Each number is 500 + 25 x the weight over its row's rms, rounded and kept within 0 to 999. Layers, rows and columns count from 0. Numbers have three digits each. The size before them is the row's rms in percent of the matrix's.

# layer 3 attention query, 448x448, rms 0.0713, rows 0-63, columns 0-63
083:492482510497499536501490518469516529554528492547495465510532530484481535474523520499498494533539425534467537477476495464472474488519511496535484487463492465485498490513515524527542534499487481
076:508509472488477497526520512497522534512469483469474471491451509511498490496508472496498474499487545546496443503429513515520524483469516443517507491518481492521502482507500485426474515494511535
108:554485509491510505489470492477500511483518501505515506501508498560489463486529497485497497531486450547489516509546533497503489468539494471501519531494504499536495512471474495529473480441481520
084:494515527516501504495477537490518524492494546503482505450467511504508528464515513478510466528495456556506488552492490506468503495563490495516524522466488496527501465510490495501499474498546523
084:504562521489520474481541518537526459489529559501456508498520515544481508503473498491535493506499524477492482476532495537487499502539505488490505473513501469511496532557491461513470466534501493
083:448481494500459504460496542468488519418493566538500523512482529491499500511527530535462503532512526463510470513510481504513508491475524539466457509521539509473510540496538482509480473456506460
084:587487475487503483512526477561482514469481496483448505514570495512556470532506493496484529454504471514507537475531509498502512522533497508486504497512448492521490528444484531511504485471495474
090:480530507515512512493489501472557442526510562504439509464525490486524491513483521501519546530527505483472492493486512485480562543498468437495497516537469509485515477492540474528496470536547512
087:491510483511503542486527504483477501517477525492488497505485488473512486516512496579506491505509505499541485508469499512473571486490517503432528513443515501461541519462498463449528497499529492
086:546500499477495532520529490483509529500504506511491514468487522456472490498526529514508456510498444525489513517461531475489465502495482535509515503502509505527483503532531522477554514427499477
093:480529449489498478503487528518499541531528463520506500510495508504523475490475522478508484511487457493508484479473511535500496513502515420486496537492508496515504506517476514524445498525531508
100:500516498482510495476519498523484537489523513501475498511493539501522523484508474473490460477481513483508506435556470505504492469511527522516478477513502477493527553518474465486480501491458500
089:516491469476525507559537482538489538499478449459515526501516522483498513466506482484490529473446522528506483502488501512517487543516515538420495505513488500528487497464453497476511516456512483
089:512515511516491491508560540483505460499523479473427498465471503473551488522495470522517502457522563490510498504510497480493523496483477527466492509512485486479525505479533468484466519490436479
085:509506493554519497494517497512518531526476468474466477503495513512461483479489481513522492503476459466462502489477549485524478529471558417522481486523507495501511533517483509452504519517498531
082:477516530533505554522522500471506476480515525527493474468492553492515516467510499485477493463509518512490498489517506472507557510513489525524499525509505479481518530460486517514501514473470523
070:530554500552476514512504469526537469505522502514508509503510484509453465503469496526506547488569518540464492482525505471496475555484447501467491462432494461506499506493491510524478480456469497
082:517485453530559532487497484538533529513513507490461496508502518494527508482497474496522507456484531519504498500481519499545495522467521495448467500520479441505521550547479462488503487526538513
106:463550469540525504459462489459516491497506492507481456473508510460492512510484486502503510549506528516482482495480528513471547497478474481466477513538506445472501502511484505509489508530524492
085:532527514475482516537542472479509479496494482488494461471499477517462500459506526517515511492475553480555463484482517476497494470507506492472516493519554472465559502460454474482485512480496559
083:555508473542442480520520505516515519451451531482481511495477508493475491484511493468459512473553513538521511525555480474484490500484519539502467470457481528496489484442476515500513518446542465
096:508512505492511485534503510480551483463571525505458509520486505508496485522514494482507528506485513495532519529513505477494513507513472454473501491493504483480497498475502513510471466497482523
081:528553506504503498502509488516533529547508506520520504535532531487510493488477501465493524521492509471519506442481514487482528522546509452505489445507508463494490507482466488539455514560496497
089:480529523502509495519543481506497518525532509491493536496483479481488530494487503467483471515501498503520535499513533489515453502503498497517513517472505551494508493478497509493527477470550504
084:490520529472515513490497491591504517494467439464523487482524494503527526491471472496487525498470538535518500494508510537488507506487476532491497524509462528506518484472479501497511509531498452
087:488516530526495513478487446503509460433519522501487507541498514514519485500508461459483525516488519509521518502517471470522523509482483478494472527491557512484471532474506485537467514521498491
084:453496507535527502501484490521483482518460494479508478502477508509515491510508499481505519490499504490499493463498459489521484525502481497558530522469527524503482496444513476524477477534477470
092:507535466541502488501512457483490483489544508495505516499489460509478469515557460504462496529528535491477493499481481460507438504468484492500447517507535538492473516449503499463493493482516521
092:490492495506520478464482493485498525517489479495525527503474503462500492483512500504494466461498477489491527488470493532526438526470559491513520502511501553509471484522506508496466480546523498
084:478505495564512491484519496504425546499454547550486510516515552498465503515489490524522504515500488548474524494482499513498546503496511489521483474488471487452486537488517506488497489513512497
079:523551501566488527469502486482472507516500478479487539500520521479460522514483492490532467512500482541512496478442516501512479514488480484520469456494510478472451504507498471529497488516506506
082:560523475549477512523527520437519520503482501491465505512517522482483524508503483513500461465519479541504502501488470460503498514501552497465479466458464501553499503476493491491522502524530514
078:529525482444440478538524552503513503594498485476492471442492486486511502458489441520494445500511461522487470492479518487500488511469521533499483526475480469539467480476467483507587501479480478
093:512505536569511463531484504464517473473472493560483494487529544485503471517514513480511512469502505519492508496494521467473499505490454482479474492491476512521487552457462486508445467546490493
082:512509512475476443511476546485504513479543509522470552515563474509519504505516510524501482476513520538462462499487494508484533477493490502493496514543497503516481466568497504536479495514551437
088:526476519498545462492486520499524485515514512464514468450492480538493460506489510475454503504486524476517511531533484524475505468524514551497482511512507520519513469477461481489432469485535488
074:474460452516499568423508514519550545514473508491541514517504525488512493471489510498441493473517480488512521494487477504514506500455553458566490496436461483499490484492547476486495499562521469
084:502484508457562512511503508515523523554497467498443525515458480513496499497516493516504503491490490523525460491527497510501467455519513484469540509517508518488543527481517477501473501508508517
083:504538542507558484492495502541509530500504528512534488466517535499503497477506469512516544447488501541508532493516515514457507518465501531503505487498460511507498491508537477474491495522468497
085:530527523495445497534473485473520509506506505490470493506523505491500471520510497464483547519501516513470512476518483464486550492527455453529452492479476479470518490448489533508492544504482489
081:468470491484533509476494497483523503508521539508519492520504527496524525478521547503493505520514478481474520444511520511520510458543549506494491503505480499494508547529503547520512480519532502
079:495509538452474500497487530541519547518491488511473477486501450494528480533500504488471514505517545526508449519514475483466479531497486487507480454475533464494497453524518469497485512512493505
091:550431524510509527522494524476514495517476481471476501446504491501501482488509519534500498477477496519489470491447516484509472499526524513506521517475496513509491515516470516453491486452476475
102:509539483503516475456484477523507511466498512504508494536508504516494514515501505478499537447477487506484528503536567527456505519520512479496513448495483511537482494506505547537463515537468482
079:532563508480474461482446551584478476547524499482524471452503454501498494512482539529500521532499510535498488443498517504470507494499468479533505434515529524484501474553492497503543481532489487
084:520489515474509451486491471507484522511525468493521463468543466494539520522511457537517518494470530497532479508472512517476453474466522508508492506526526490487514482456541508476495528531475541
083:549486453518534507467514460537490519517506459487516510503537453526477502519464520468487511486498461505489551526471506481475491498450538451451485476524515498511498467514534478510513507514538502
082:521482492532497481481500503540470464522489473487577514537502496541472476492426515488498515449501475512501512513492496498507532475484486497509508487493495493474476482489533497487481499529479439
080:508490543535530495534475476457510499504471482517501510479483470496456532481510514482508480470486534543508490538477489482486475499516486511498518527497471493488560522481481524508517522491503526
081:505475518536493491550474480454547502467499515513478512479489495480452470512510487487533499507507485526498510555463504483459450525485471492515486524523493525549481456480505546513521525487546514
097:488475496494502502538451506509503489487451502519518514534463476465525509550507496473521514478499503505518511497508523523456439511505503542526518513467499534500503466501498489499468460455483535
082:508540495499494511449491456503537466508485440502514481512448495516502495484512494502525512495497444519492519513490473448490503533446494495540452471513521484479471459488493537485556497486482526
092:476546509459463445495502503540449488538500466487486477494517469484546491509501477508490468546507485511474502456509496502484527505467473489494508468521500511491486510518513498475478515540479460
090:554512461476482462506508491541469495498500476471475500492499463509440497527505499505504478498494520531499490481525514508525509461509488533494483542492492513526502544459460489474567513467508483
093:483528515544500515498495477456536479502505458527516515509494520528520483505523483478479526528485476521522522524498499497490518501496499456497513486492491488494502469476536465475524484494549537
086:463491474487549511449515507484498512511477521485494514520557528499533480501526450505500546485533472481461524505520520520530492517492493470537523530510482498502476526515490522540493524500483451
097:480509473470472464496498498519509486499498545502486496443483468520561488461487502534510485539495486476504450503501518511483514494512502516511524514491522525491470512516481518450478501489513472
079:477475497517507530452462508502501502501467460499510503504480524514472516492509522488513489475454483479515506500443473503482479487506579474491517449502492526513508513491509441479476484521507489
092:517479495489519513539527504511460518515477474462513523468503485518530459489499466506505481446485502483495532491504490515509454490488505538474529538502488530548466483568481497482510499471496477
083:477487513513472513529468513485539464469539499514502493481453505500487466505548483513527501526516488498511477556503467451501474485492497552496446552460536533526509472483520521451507484462533513
083:525485502494503477500550464519453526479482486520506505504527484478533478509478469510499460507541496491502486529512483516469463460531528475477483542487501497501486516497439523507465527507525490
088:522514506458522475546449499495455497477520520524488476545483502535470491462490516518501473495482455524525501496547500517502532490506449516461545511495547493491498468489524506535503470489482520
081:533501513506522493484510492513529513477484478490487492542523535529525524478474482474478529529491490496476492490509518522525531500495522479454494531494481461514519505489502471514485482519505508
087:520460452530517515498552496497481491505508483495489531506465490485506504493497514486485493444489513517484530528449495479493482451456504492498488476507466504438518519497523465500519536508496495
# layer 3 attention key, 448x448, rms 0.0663, rows 0-63, columns 0-63
080:475501486498467463515518502523527504514545480493526556482457511514490451524535460496563462547542470483516487473502495495499484483475490516514509510522428523477449487467517539474534509510503479
075:474488481518548501545520505513512507528496478496423524533518526514551518461499501509427492473517533477514472527502499461572510527533519513452512505480512529502495484508503501474467502491553492
100:553473454549521495485492533477505513512496476496495491512541508510494519502538523510481517551496442484492499483505479504491514500504500516492517492499486478482558537477495502499522491510479463
078:538510532500486503452503526464484523504474514471467510520498509520490512492545444496482494504491477541492522499540508560512471468472502493530514492510467468512538467536477505499513494525505476
078:477556533500504499470477513499503508463444510541546470523527468509521489518502481493505517502473537546475460480476524475508512507523487506530455514535492538527527534511506463497455523505507492
088:542545476525493496447493522472488525475488544496529465499545479521515514532464522473474495516492525493492484513517475516496501548494523513498494509508536482480531515518528504479509522534517552
077:506476466511504527462506527511498487490529493496440485483494517507473522489505512524451500492500512526500519547509478518482547509461499555500505521481499469480494544503486539536491484501478509
086:483499518504498517502526497512461497489490522486488489485482494493512457529512501513513491493495470502493504486498483512498469502480490469500501525485479518506496493477500452529486496482556463
089:527482530534469492429444520492497474461537512493516495513506510507507515487449515497519475544491496517462461505484520529506486526527496524519503495528488482471523530480503514490467500482548533
086:462489482576472492520495506459489493518520483474498526523487498524463518475511440493539458519468468496494507513502486500504522489502485504486501533538481520524501551500509513509529491518451474
101:536494516494559494536500470486512526543462495501528498483520450483529486517506492485472525493509519491511437500569485517491512466505509514449511489500493517521493473496529447519474494541507459
100:481508458487462544482513517485502506499521531493497489504529505503505497508506489511468544526520459525508476498498512493519543484528518438500485488499522474481506531522490516478487527526507556
091:514457489510539502538500501495520481526488492488510499494503513450533524505505510502509486490481539507505466495508540504519512503486520496449532477509468536522484492509482537516510502500527480
076:434503527522532481483502513482528511500463465531462514498514492547486508489453491520450435458535518467518490511465539482505564550557518497499512448495496428527480494482486502494451484496512524
083:494543451526512508531497428480484526501505452478441489514476544483475516449510500470510517473467526483504517513503494472520504529507478535497479512494535532527489491498520463475520500510495444
074:479470474484487517468495507460539496537480494532482500457505529517492491507456505480470501472485483530466482482559506500544532499481519504501500512480512505495501521494469511481467508465538540
072:541503496532503501477467513460462499491425496532515437526487522472509523507518508502533544490495477519487480504471489499464511552531536527489513492511524519531481522516513514533533505527487522
079:475557502507504489513517454533487539510510483514501473507492488498500537477502528467498516493499501517465464464512502486493504509517524518489481497431495532492490515510524489496506490528539509
092:513518512509525479526529491501525486467536494511514440486504507480535463487472568513478522484456523475487464476541487501514470519490518517499475507483486553521464507453491456535482535482499501
081:530494495511520470497465491479476516507495477532472470514486512492501500477537464526545551494484557498486524530492495474540487492520521510517484453503528469512511496507472504490498496494490478
075:538505467530512495508460512486498490557498483499477508464544563487502514499495530498497480481516493517472474535507506500452487489494517530506529469518490513506479514526483555490492465488464519
086:500502480515531534471518498529470456477508512522513505521485502478553488496480531522444496521503526512527503513518483496515522481465477505503523475474506505500507459488512467472443494509481487
077:534511473479497466531481497575504485508503489528527459452492464466500474502527477483510549542484516521500478515537483460526487465462498467468452546498495504521460492505489482501450509517492483
086:490489489488450518490461495462529531469494540515487492500507520536464497487522502521512474494529473504494507505492482508468516482511487473502503485501520512488494487473504506521509507512517439
075:523476558424515437533505516512542488489458465496501467507476474488522521513506514467535545477468535484548458506479513483485478490498533484509510522507543519514502480548496508494505520481521546
081:517517478505481499472527494488563507492483526534490456527506508504506484552450530518487505480470513501500496496527498512468574522525476491479490477500504448516551480497503472557464484521514514
078:491473522516526508482484509488507503468470466521465482478509515502515497522464512536496508500486503486546502488483541488479509494522473450540475498494527491518514499493483486519477475519472485
091:515475447516464503528494526484485501495518493494509504518497499465508486512514532537499492512540491531471498498477526515496486531491503456499506485544463502485488544424500487525493506490536527
080:439510507503499523558491500491508522530527494445485522501477475508489497456520482494523509499525489511538478527470501506480525528508492486479482462573496499469550489490500533499542502499445534
086:518528535540495500442493501477496455483478506496495505525495593537476507500483521510495524478498467490477477496521484471523501522487471541522512501516503503493486519530494490507500491486486511
073:527512510524490519530512467503468483496442495534512506458504542491473516496492520484531502482484448536493538526502489431536464503489508515577466452528488536515535520504524503468502515515462471
077:512541467544498523501514497480445479514466468460463511528493579507527503452526492506511481483523477526511492556505508484498491497482471503464500464529528482510513499515483533489476529502508460
073:503453516505480494498499510514492496523535487522499553527500453558473481497516457512491466510529507483459476527466515451494487474518513506487525508540478479516492536478538536449493500561486470
082:505488512506521495492504498511529526466444461533504507464495517504464498504463504489518528501500504523505457500483501489481480521488477501548485524496483494549492491455514479509441489529505507
081:477527562472532482494514499528487501484482508465527526496496487505499492485513488464482489532460528538531479514510520502452514474503503514519523542545463505520546469486486544495478482523469529
083:513486518460541473496458495480506541472451501493509491522497483536546490474510489494494521512501509490512517473514487514471530482537479493483488460462464430552527502480479508516484468475479492
073:475512527495454538500505470532526517517498508521493510464487518503511495491473500497512482474519483504528472463506487490492528486505494475542500516500547516447529506494527509488481499501494528
081:497492500523498520490502533512527502506503498483491523477542492515474501501491521484518496529515462499525532518493543498482470491477517493525488493487476519479557520499473489468503481489504498
083:486534535474521475538489484535535503508516496477507492472507476451503522490524476509495500473487527519493524488490501497446514507459527518536480506496503513508488524533511476493479457483476547
078:518517478501469480497516517530512522529514464519500548472518491500499442543530505483483538502530512472440498501506515488466484486487522465519474483533495490525495524482490495505471499473486504
077:483510461507541478503507494535481489493513527477552444488525488536502494500501474490462480480523507458545490483547450512500512486497500508441539519452463520496476467484507462480480518541489478
080:496507488482499480513544524546511487563527483500491516479510445488520490476535485495486527502509526496492504474520507522490494480487523443527481520484491510467489546525496524432491498507502531
084:462484509536520507459513502442522496483473518510458501542515511540466517466503456516512457516513498494514483521478491497514494496534505529503503543453526490547534514531457504444508495440515513
100:526509504467508490529515504541488489503521505459554514464543466479552486503503540503496534441468539517496499501514481524454540505470522530525503517492515545524498530511524486505482521505447510
075:502505509515482488484524531506486547491521510447511460479475435487531495519553491516539507508512505457509467472479505519509488507487507509517493541526471502477483510525532505497531524497483565
082:505498541516488515515518487497527515537570484475458568522459506531527466498514521509503495499529501500494517469461530521489544495518528478507503488502506485475524518478481527499477477501483521
085:502482508515492536530532497558494510520510479498506515445501476461516485508490505468493492495486506510520489512509496541463542500465550481471538480505463525480523500454556493528469502493491509
080:504494553493458483504481498531465510517508514490508480482485442471498480523475467479504499484509527497531451473494453558490489522479517518508512457500473535497517514553540469523498500480463518
074:556470496526480525497520513460487493491491456501472477475499503488453515513472511467499527484471503556482530491501502507520473477497527513533505485484531490512525492523463476509499491508501510
074:502482491529490498516493497436487498502484476508502539538468519491460450504500507477502475471487481508498463527473493499491495522479482516487509496522473525502496504417529509535528521490491485
086:519484479488529481509463556488529461496485493522523492475494521454488540507454502469496522555479497503505475495485532517484512507492461500515498521472524484529558513514499531525505483525499499
081:490480412484455536520474513535454500522493472514452511472510518487498523498544493486479516536503497523539473473454490453491482503491535504504509489518501484508497477496524517498528527492498536
099:487557500446473476525512523478519480516540531442471493501515466494496500477530491516497506526526488494538530511454485513501486529524501460532486505536502509499476514533532499516490519517475512
087:492463503505513506493473517495500478460523499499498497541524490509505490516477542542509476502481477463481494515487549497509497534501481491497507518536547477532481589508467529468521524481521506
085:548480477516487568474512506522506493520481521500486463500506496480568472520534520530458507479514503526478498530522485530542476503453492507483480482491437519472489479455510498522483471488476518
088:477495528520523501514514473521521468504509504500494497488496513539480496515520509510519524499524465479474505488496470504471473485494504540492503495512490519528466531481485504531537510489483457
094:465503497516501458477485551431537473493523530460469496521502475525522521482488505497496497535447516483523479470471496546538493533528490470525529530514515473506568490511480491484504504516525529
075:499527529502481483497503501505510563488487497489475525475566448498511494467522465460496517500497525535503458505459487479530476501482492492554481490525484534500522503514496499420479485519485515
086:437489539514514504514485521471539475518511512490492530544471472465529479497451481511547483485483500486516509544487521559472503508516484487474517472523498482485544510511468511513527462495546509
078:507497445479512497506492460501483506507515530522519510533485467497495482508478502486511476538529478478527492467486512518493491494509500477502524520481499470490551482489517492481512470538506526
077:510475519472501524464484505493532461496488516479484456530482492535455469526427526482548501509496443522499492519524539531515484509510489508531531540475518515509497489502497482548512537544516511
084:490471487497505487466512538480535505472515489502540459515542491505526467507486508485503458560502509520517484508523499486506479459492467511484506485502501503508499469485516488510475458469502451
082:494521479496548494466523472516515523501526498498479469505517512525565484494485496451477544496486513450502503504538486499512501514516484522444497509467509503517479454526496502525452489508505500
088:529508506555486510493536501542502523532499480474500517484510470468505524490475517465478456494516520488508465511493490514527496538458525516524511448502496493494506519493516475476464504529452522
# layer 3 attention value, 448x448, rms 0.079, rows 0-42, columns 0-63
092:507471516535526473485491493526494509506520469467486511485521508521483521494523515473521500504494477478475522478494495487455476492487503513479523507494506483499544513491549492469491513505474504
096:561466503559528494476480489499503476461511485494510505486506531505516505528506530462521545515461486506510517511538525520562469490517529517521505467493477493535491497454517499516505513513495514
089:478458517489520519488484521487479519494478518503527524513498518495502506542486445501490439469507470467490535501527491477482501439488486477532491496515534473546504540506502456519528488509428499
088:501527497535505470480526488534511508538460502506473464486500535526490477476516474524507530520465496425535459529484503472479496499471513530542497513483492474548515507508531469464465501533468479
092:507481489501483469538450523488521503479481472521515500456526544475519481518505481530467524528540475547471483523485486474510492480481502484468526468528513481501506516411488523519535449470521532
092:519514527544515489458510517473461493497465499484514516479502500494516490494512535551526513478508460485494485514511482486472482553525504509500526518481489454490477484506496525466518522527460486
090:502505522540525514459507528497479535453497510511519509553542533496504461486532490452533512475535491524498536493501466532453485477491501499432460509515531488445488498513458504483486492479523496
094:477475488500483515488537517547483517558499515491487490460507558499468516504492491495446477580499510544528501528509492512446524563481511470547536503481486492527481496523526486511518515509497483
090:542557486471460441524535549506512489517497519483477480499487494530552492512508487487521514541510502492496516514513496486469517505523490515529482494524511525491536494501518476520441519516505484
095:556474453483469487538536464473518463533473512473517529508460488467533533518492534529527475482458509493506510540481488499502537488478499520532526446486502506492515510535520473481470526527494516
092:510528465491512523484535535513527489496494507475492505499533461481489487559515458485497535510459523501510472516520526479521485522517450510545493494470551523506493541500488518523499495556505538
095:480489526485491481442475470475465457451464480507485493491466535520477492511499488521470491517503518433506473500482481503509467453483478537521518464548469526471496499541519505505502492497465502
086:490518537516502483454536518524495497479494498508522503511530434509551487499471509514518493485483507523516466523529471507509509476492476528501512456504545517503519513485541522463517511512501557
093:520530477516515483510518437510512529511490542484535489504484543510483499508505548468453456473497512512504486533522505515519525489551541511502482462525525492498475482512477475448489507468491512
090:458486488532519538476491470489524540512503515488467507473531483483505482448531496486503543458470510486474459459524524497497511539490504439498467500490519463517505496508472498459503536504532510
094:489548571541527521471492507465489529511469500501502527499535495499530512488501493471480487522493504452467520507498537477549496485509532504526479505500507507473473513478482522504456517496531537
089:533497498507489509464499475529492482545484483439494501518504469506509494473465510511482453552487496485546475465513473527472498454478548490522474532471509476514521513509502503466470551496506546
094:461504521537482449478511492544496506524521508484518525459528487522537493480482493522514466535515465500550508480489507534493534515491519479531499512519550489516475484508462491447508481500501500
094:482500487487460519492568505460480483570491515513484508514462484494462482532523517560509507524491474492436508520520486487555502513488492511529490506501488534478538513452539485496528528494518505
087:464479522484482471461491512504520478513512509493513492519487504530501485518493528480493474509509496463534477528465467487535487498502430501538546530507494565549534553546481508513519490473509527
095:486488479486500503524530508484535511482508525508503541516490576469514505482504482468487522512442506511487514484534479468515531474484538527497490481502479492508494503514530495528566477495533499
090:498453481505466520495519516457502417488500520486444489510517468528485529497527510481537498522492528459487487486481492492501526520513464454479541479512524464478518496482492494496480479485516500
093:525459524522511494487472480507487502508500510512493477489491489503490527451516490488516523493507498484517511480492483502495484501487443474466487516463487484489546481512519504508489535506534469
097:523497453483532479494508511529551531495503496481497525516540587506516503476505499467502541472503518505489518517488478478476453515454509460526478471478485526486549499437448563489528478490483476
090:511477486499486537488489545487486536492548489548475511500517438515510569491515488498495481484450505473483533523516512456484489521433495498493491504468487517532524526512498485493519472542531527
090:500478483513503504479510508520496484490520528491481502484491495515508467546512482504539516501541512459500508488486496518488502539512448511538492467460533521510496517495490497477515531528466506
096:459550521533484493482554509490573509472507507498533454531483529505517498485539490496530502510555467500520508502474470490467488509525499519487483484521535516513509518483496497515486540485483487
087:464472528514529529479476493548493492520531468459510470492502541520510502516477515490522513500501471511540435441517506487474504469492488524508517480510526491490511501491519553501531514497530487
094:453518493499550476502522469468472481512502446500484503507474462514544481508522502513510524481511505495520494551513520481501532518505514495510471506459538517467525537533494534481484515517514500
091:501477504500481544470499472510472493508518475506486489468475523493509530514473491527442508452500509485519536505495526511511444475500481494505495476468517509510485481492508507514505490510495506
090:469482481474508472469504510514517490504493464516524528504530527456470497502505508536465525525521502484486535477514487471524471500472504512523488505481538515517480449495528525513490472477533455
092:511505503477485475494521563470454481451494488525509491522499485493496506516489476492480497462488525483493513475498518512493465526512537498487504536479464523518457503497531472497507509492471471
092:511490511530510485461517480495565516486499499496486522510505494513551470530500475519489569496471436509468528481518537513533445516495522471466479508489519496517452494541495494503464526535511498
095:468502537508483536499515482462469491513470468482511488539485568482487513500498554473515459527452519479486478530491502524552542471498498518479482511504508515453513507518534514490512525496462425
091:522529510496518505490471499535464524541499496506489475523500492479478490453507469544483487481505525479431476528528505507511493521549480495505495506485456497458493497473489512474522485491531488
089:481538499538508469516481495529531513555511465494449473491531501517525498512519486521481504513531533529490499487508504536493514504500489504506502489536485535522513461512490503474448537523555482
095:509470502509437553504489466463509521527519499468510482509516482513517466496529486528535475513544466506516542499505467480500509459494486504525487516521491499504487496517476537516498513507503487
094:556543486477544512480470505530495502482497479527462485534515520484510525512473506506532527474513495510567498503466531492495456530474479518473517486506494511500485485472505474498483495461517514
098:565528492496497475508474513483510509511438514539495475490476495454478540496465486485491490515500526509509512477484486469477512525532547493559522521455529506541474511491515512496478509529520515
092:478484503467512463490479491487494523483500508533492487495496500488447490500485504511478520478525501522531526474501522470533522486487496470510514474453520518506538513503508471425480527455531499
100:487507546504516509478480507493538515507514468497521494465536490503509477531498531541494534497499510478556510523535466552473477488477540510507492454483506524510514510489495500476500485488553551
091:492489469516455502519471512488485524496474530497474542491518509469473532498499522489533529516505484419532471519506492476484501476493486545544505492485498553473514474482528503555488505531554489
092:557495493492518509514510497525455517497516511464494484500553499487478491484527510472539528496485479481533544447524470520526509484485481493503491481525498553468513521477481499541528509436462551
# layer 3 attention output (transposed), 448x448, rms 0.14, rows 0-42, columns 0-63
080:549515472481523506514519529477483510524497504485482525520487504497472493511485508539484499477501536524549495505494519498532515502496488510536463497497479484462477507482438503510485472494494503
087:464564517450440494538509511503482507521477462509518481520493510504497515460518517547487494476528507478472425495459515453465501480444457498504507549509528531497503505509481505476525465471494482
082:502513467524500500497496481484498487496504491487499466503485524493490526459492519509538548515478503535493504470454504497490509512496501554487547516484492561459509503497493533481478480492554484
081:513505549497489528515482501508511495463493522490526520526496459452514524509518504505489480515566500555501496502542495522544536487536487489512498510526525500447467456464468518515526490501510505
085:462482500516528511488508482521533475527478503484483516551505469484463521487494520512501500514466529482482526474506529523526494518497512510518475549511494505487483509579507466456486527532500506
081:538494511487536498501507481520561512482503480496495470549493499537484483502495502466490489510483504493502482479513528517506524450472470487474470494524512527493496470485522474519513467478528490
081:495490510455483479573482488469502438523488514472481486438470485513502518511476514538469472547499488461483468506509533467499530485481517497538528494486491526523558470495553521542525490514500493
086:500535511520565482523473520463497496457509493510510510493449443493513491465499489507512478479506479472504508513515501521510478442519519557467454502532493495495497469490493519495513486478478494
080:466428475500520519487450485449481487457536488521535456492518472479494506464514491507503521486488500548500502482493478510543486493482494447484518496491514490489430511508469500495566484494511504
091:480492538490519512509459548518508493472513472505500507501515499538456504506507466469452533548502505461490552483512535464488448479515455511503480524517486481508500490486444508506547467453510498
087:493460485497492476492446491508490508504537439516512524503483518506518475473502510467500477523537472491492516475467444477470539461519531469467500486530448487516486472525530478520489500492502445
086:541545463534491488541514497515540497505513526481530477504542488517530521511506489483527497486478496556462491495513516492493497493512512469492479501494545548543484518486468469538540521502533534
079:500453477488520557544472488465516519503494509477512486483473562502494533496531506487480506508496491488522513469462553446494502493540529522504486515497526449509492493506481490530513503464524461
085:471486500529517535507499555530486439523520496497475514479505462527515504502498467504514520531508462475513507456430500499501479496466467472522489541517484473484518526506527538526508483542516502
082:520475498490464464497546515498455477494501476514531493518492529527476490541484515492514475506505518508570519516478495505497482486497511532505513533466499533511528489508513516528484463514481520
085:496449443516460484516517503518503448516477505496505467502496475492465528461506498532496492503550525545518493501488487538428493524535481501476493497509535448541547523537522482495543505486499477
086:458484536516513496538512512482531537478524508529535472488489506482467492501522489479526559466488510505421469519515534525513506514507484511461489457489507517480502489505529499544488486511502474
086:520514508475527527478471504497504498474463496532485463539471473474462516509508526510498493414482490494463496498539477460513481482464517520507551515513473490489526508497478531554471526473448504
081:488488477501526476466462526532526498429500469489481504474515510498523525491479490453500511469498472480546484490480530513479543502518524449456505492515486497488481478551519540496439483533473530
082:484502460518484500525503467457471509465519522495525494482492506497513506509512515516486504494476517502477515500536560517476515498513559486445459451504507462458473490473466489476490507521528487
082:505502495485528511476462498486439509502493496509495448511469440486519471515480493551496443476502499461500482519490501504478492506529463506517562478535509489491487506488479467486491507472475474
084:509507518480507515487468492509506565514469508524561490508511508483519486491481510551453511449473466510522510509494479500468460506517522525514477476511481527507482532543525516502508530549510474
085:520502508488479523508492502522484478487463523479494548494521483506494486551479500504496496509515516546473456543501492477495529513513537501538524507491524507530458540477500501517545430464507484
084:504470481529447484532478499503458483515518487508529484498479463509517520568456509495523451501521491501515507474474543532498531477528508548477536553507490470511461527608491478505464516499519518
083:484528466485514503523478474517518490496487498513524478500512561492481453531484510514487501475529495531542473487507471543487534477556493486490518481485475499478494472485473514545511512504466468
085:507501495530512483520502542468500491529477517485496467477500546477484523414504521520480489491448486552521518528523509492503504473480549507484511550525472495491495526476539507487515436490512498
088:522474494493504505517459501494444525530446501487505544487518458488523474497456528536517493523444544466461477486523501526531478482495483503466510483490488478492486508518477475523551473512521530
080:501536450509498492520474501460490509491478505531463501496548480515522518481540461536495509527524532535465511505482509503526497504520512474524513529462477513471488505477477465467476493504492503
085:540456478481486529482523543511517534493490513507504493473533520526444511478469492516455470552504543506450512432480516560497460488499511527487486473528481514529487485472505446544531504491485519
083:469509539506510463531501549446533522505490485498527531518508492519489510495520521481503488488513483502492465479516509506477517511477535493512501520519462506478510489496441493482477526485499516
083:531508509512476523510458473473504492459517527498506498523459463526513504524496487469520478464501483513488465517472487521485523490516479481513509517490473497478504516496464480502493504496489531
083:496486475500491537474475520506530523533522520517483509472484490564490510516469521496504512519489517510504465491524477493509508466488482469528478492525508470465556488496472534520510500494501504
086:490490510456481520535466514494478465474519503523542486547495502480476485471516521489525474494525515490532502505496451475474546481508453568507524496501512493498553494476499530485526500460492497
088:505486486505477484497492504524487470491532531507501506480513439486537471471483431517506528502560490540522511474534483492476463484518475495507480501529500454518491472505473476490497499523545514
083:522486482522497476517516486511522469454518530511487529458485490488530507557518508505490490514533498501591510512508507496505475502494546510464496483515503550496510502526503489497484497480517482
080:501477489479485526435532491488512486475479544509501532510494462501503525487463532486531507504467470470520494520522494500513495515485526502494514506485470512475488550504500508533516504475444526
084:474539446517566492484484527526482494531489508538504509500495557478523525490450503493479512496524526512493486524486531552489498506515506479476481504477517511484525496476529485499466489558514525
080:489469497491466453520499473471513537510506462532526501490485507479484506540481489478487466515501508484433511502518459525513540496543528516444481501496496516492495525530468519519535534515478481
086:479472522475493544486521495502472513503553472474520524535546548509509503518510505496527530451504458482517514509532487528506493518513469522478514491550478498472503500516467499501500473481439482
084:517491501503445550499514521499498501507486512491501499519467497509501503508514579499475477474494521450456485520523477543483469515499518534491491495520475487490495448498502505561501423542497523
090:507471449495507492498540499514478484502483526525497512538518494520497506473500495486545482508478499536462536483469538448515526504525478508478506513517500461530473506533496476540507490510470463
084:489493514486555490469501462501500466522501461507527495527477491490517492484524460521482470475506528540468503484481502534524522489501530458479511503532502455514465516517500521459517498452439534
084:467517488488505496530463501499533479519510476515514549487441494492519482502487461518464463496495485491467478528466534511478508514525511518522522484481516453519485462480494489449431500525501445